{"hidden_size": 160, "vocab_size": 8192, "attn_scale": 0.125, "tie_word_embeddings": false, "init": "uniform", "beta2": 0.95, "decay_shape": "linear", "final_lr_fraction": 0.0, "z_loss": 1e-05}
Each number is 128 + 24 x the weight over the matrix's rms, rounded and kept within 0 to 255. Layers, rows and columns count from 0.

# layer 4 MLP down (transposed), 640x160, rms 0.225, rows 417-425, columns 80-159
[[126 123 172 127 146 123 158  90 111 111 137 137 142 168 179 134 146 111 140  89 149 101 153 128 145 159 113 137 108 133 137 102 146 116 137 138 128 135 154 106  91  77  95 180 156 157 133  97 201 100 127  97 148 160 129 108 106 131 195 134 205 142 130  88 138 152 119 130 182 111 104 145 116 124 138 136 111 123 216 166]
 [ 95 139 164 123 147 161 150 128  98  51  90 114 119 129  90  82 147 155 139 151 143 153 137 178 142 123 158 120  95 173 119 142  78 125 142 141  97  72 144 120 157 155 141  67 179  94 142 148 134 105  94 149 158 176 131 203 123 140 164 141 141 122 101 133 118 149 100 164 109 107 124 120 137 113 108 149 131  93 119 132]
 [121 121 116 125 149 136 123 164 130 126 134 170 152 127 148 123 149 156 123 123 102 154 141 116 129 164 141 122 110 135 118 148 127 116 110 131 129 106 148 147 113 136 132  79 136 139 126  96 108 144 143  98 118 120 114 144 126  80 157 121 109 127 121 161 107 104 130 110  96 118 116 136 118 124 106 190 134 168 137 115]
 [131 124 125 172 126 136 140 130 112 126 165 122 142 114 119 167 151 157 120  75 127 135 103 109 115 103 153 137 133 118 150 115 116 136 126 130 130 159 156 150 138 121 146 148 141 125 143 117 124 137 125 101 162 128 120 150 117 125 160 117 122 105 152 158 125 132 129  96 158 159 135 129 105 156 150 156 106 123 144 126]
 [153 104 113 140 115 172  95 116 110 144 128 118 133 141 131 144 134 129  92 102 122 145 158 122 130 175 162 111 103  78  96 121 135 106 129 153 140 119 114 115  93 119 139 122 156 100 138  75 143 173 141 119 152 139 100 133 157 110 138  79 137 125 140 142 136 115 156 127 130  76  99 148 124 115 134 180 159  80  99  87]
 [123 131 132 106 129 116 139  94 151 151 180 141 180 175 121 125 155 155 120 155 154 138  61 206 128 135 140 147 113 129 107 144 121 119 138 128 147 127 137 141 146 111 180 111 131 171 158  94 105 115 111 134 120 123 105 131 145 119 178 136 110 141 105 153 111 104 130 124 127 123 159 151 126  99 135 117 174 108 107 148]
 [120  63 127 165 126 135 112 156  94 160 112 133 157 142 117  88 108 121 127 166  57 137 147 132 214 128 130  91 119 141 106 123 146 148 141 132 148 161 132  64 143 143 129 106 110 104 107 135 100 129 114 113 123 146 117 178 143 131 121 124 164 120  99 106  71 155  81 179 111  95 137 120 123 131 131 175 138 137 125 144]
 [112 145 131 167 128 115 140 123 119 129 130 136 139 157 131 114 157 117 130 129 154 123 147 157 111  93 177 149 135 155 137 152 120 153 102  95 108 134 103 135 102 145 148  85 131 151 120 104 141 136 131 157 155 125 176 149 131 105 177 112  87  99 119 106  99 127 116 127 173 110 141 138 122 105 120 112 120 111 137 179]
 [127 114 142 128 104 120 142 147 160 192 120 135 146 125  93 106 128 119  90 103 123 161 105 115 158 148  80 103 159 132  74 121 141  51 106 149 133 138 138 113 117 101 126 147  93  98 181 121 104 115 184 187 115 110  77  68 100 122 148 119 110 148  97 131 106 118  98 141 116  84 147  90 114 133 102 120 132 169 127  83]]
# layer 4 MLP up, 640x160, rms 0.259, rows 418-425, columns 80-159
[[ 99 125 110 121  96 174 142 111 145  90  93 169 105 172  89 111 115 119 112 114 153  97 143 162 127  98 137  94 126 130 127 106 128 120 125 152 118 138 122 186 140 120 124 157 113 123  80 148 122 119 137  88 117 141 157 129 109 153 138 126 127 143 167 119 183 149 152 186 117 160 120 122 129 119 100 105 164 126 149 160]
 [131 108 105 109 129 146 134  96 104 152 116 126 147 118  76 121 123 102 146 146 143 133 123 115 132  60 115 122 156 114 163 131 131 124 129 102  82 125 127 101 127 123 131 167 129  82 123 149 191 122 116 117 125 165 108 122 113 157 147 152 176 152 133 139 106 149 113 161 156 113 158 175 171 135 129  84 116 113 139 133]
 [144 135 150  99 117 159 172 124 110 161 110 164  86 160 115 138 121  97 134 167 140  94 117 144 156 139 170 140 111 161 111 123 161 146 144 105 134 130 113 138 139 122  96 126 107 125 141 122 108  97 116 159  66 145 115 155 125 140  92 165 146 129 109 139 120 147 111 168 115 109 142 151 145  95 171 127 150 113 134 133]
 [ 91 138 126 105 145 115 138 103  77  86 140 108 161  99 117 107 133 121 125 154 135  93 125 122 114 117 103 128 161 143 161 140 137 151 156  98 129 126 158 156 122 152 127 147 114 106 145 170  95  96 129 135 115 127 147 118 146 149 130 160 154 111 127 118  98 122  81 154 151 174 156 150 138 153 129 101 113 156 166 112]
 [118 145 149 134 144 153  78 161 121 153 119 151 114 157 145 110 137 119 113 131 174 108 124 129 116 180  76  93 127 145  99 132 148 181 111  84 148 111 117 130 105 130 110 135 135 128 119 156 111 147 151 118 113 121 138 131 102 152 117 178 126 103 179  99  87 128 147 161 118  95 119 116 146 132 141 134 143 102 145 142]
 [102 100 146 141 137 132 128 145 135 133 134  95 125 152 157 120 135  91 153 135 120 127 108 129 162  98 107 128  85 130 128 125 140 139 148 186 108  85 123 104 135 143 111 134 133 146 104 115 119  95 142  67 133 140 149 148 108 166 119 140 186 155 130  68  93 114 149 112 141 133 153 126 124 123 126 131 136 141 122 106]
 [155 100 146 113 141 113  87 119 102 167 123 126 151 114 117 116 107 105 174 132 129 138 131 112  84 140 100 135 103  82 141 119 130 127 179 146 163 149 135 118 165 138 137 167 140 131 117 157 112 118 127 134  78 156 103 144 182 143  54 137 129 154 126 148 118 115 113 126 102 136 147 157 132 113 143 138 151 169 129 174]
 [149 141 130 137 176 123 142  90 133 120 122 147 164  91 127 168 115 157 107 131 138 154 136 135 146 103 172 149 153 124 112 125 112 109 130 168 104 113 117  75 158 154 148 126 147  99 141 108 143 112 111 125 163  76  88 129 137 131 147 164 104  77 131 114 174 127 127 114 131 139  78 144 163 124  93 162 146  72 100 109]]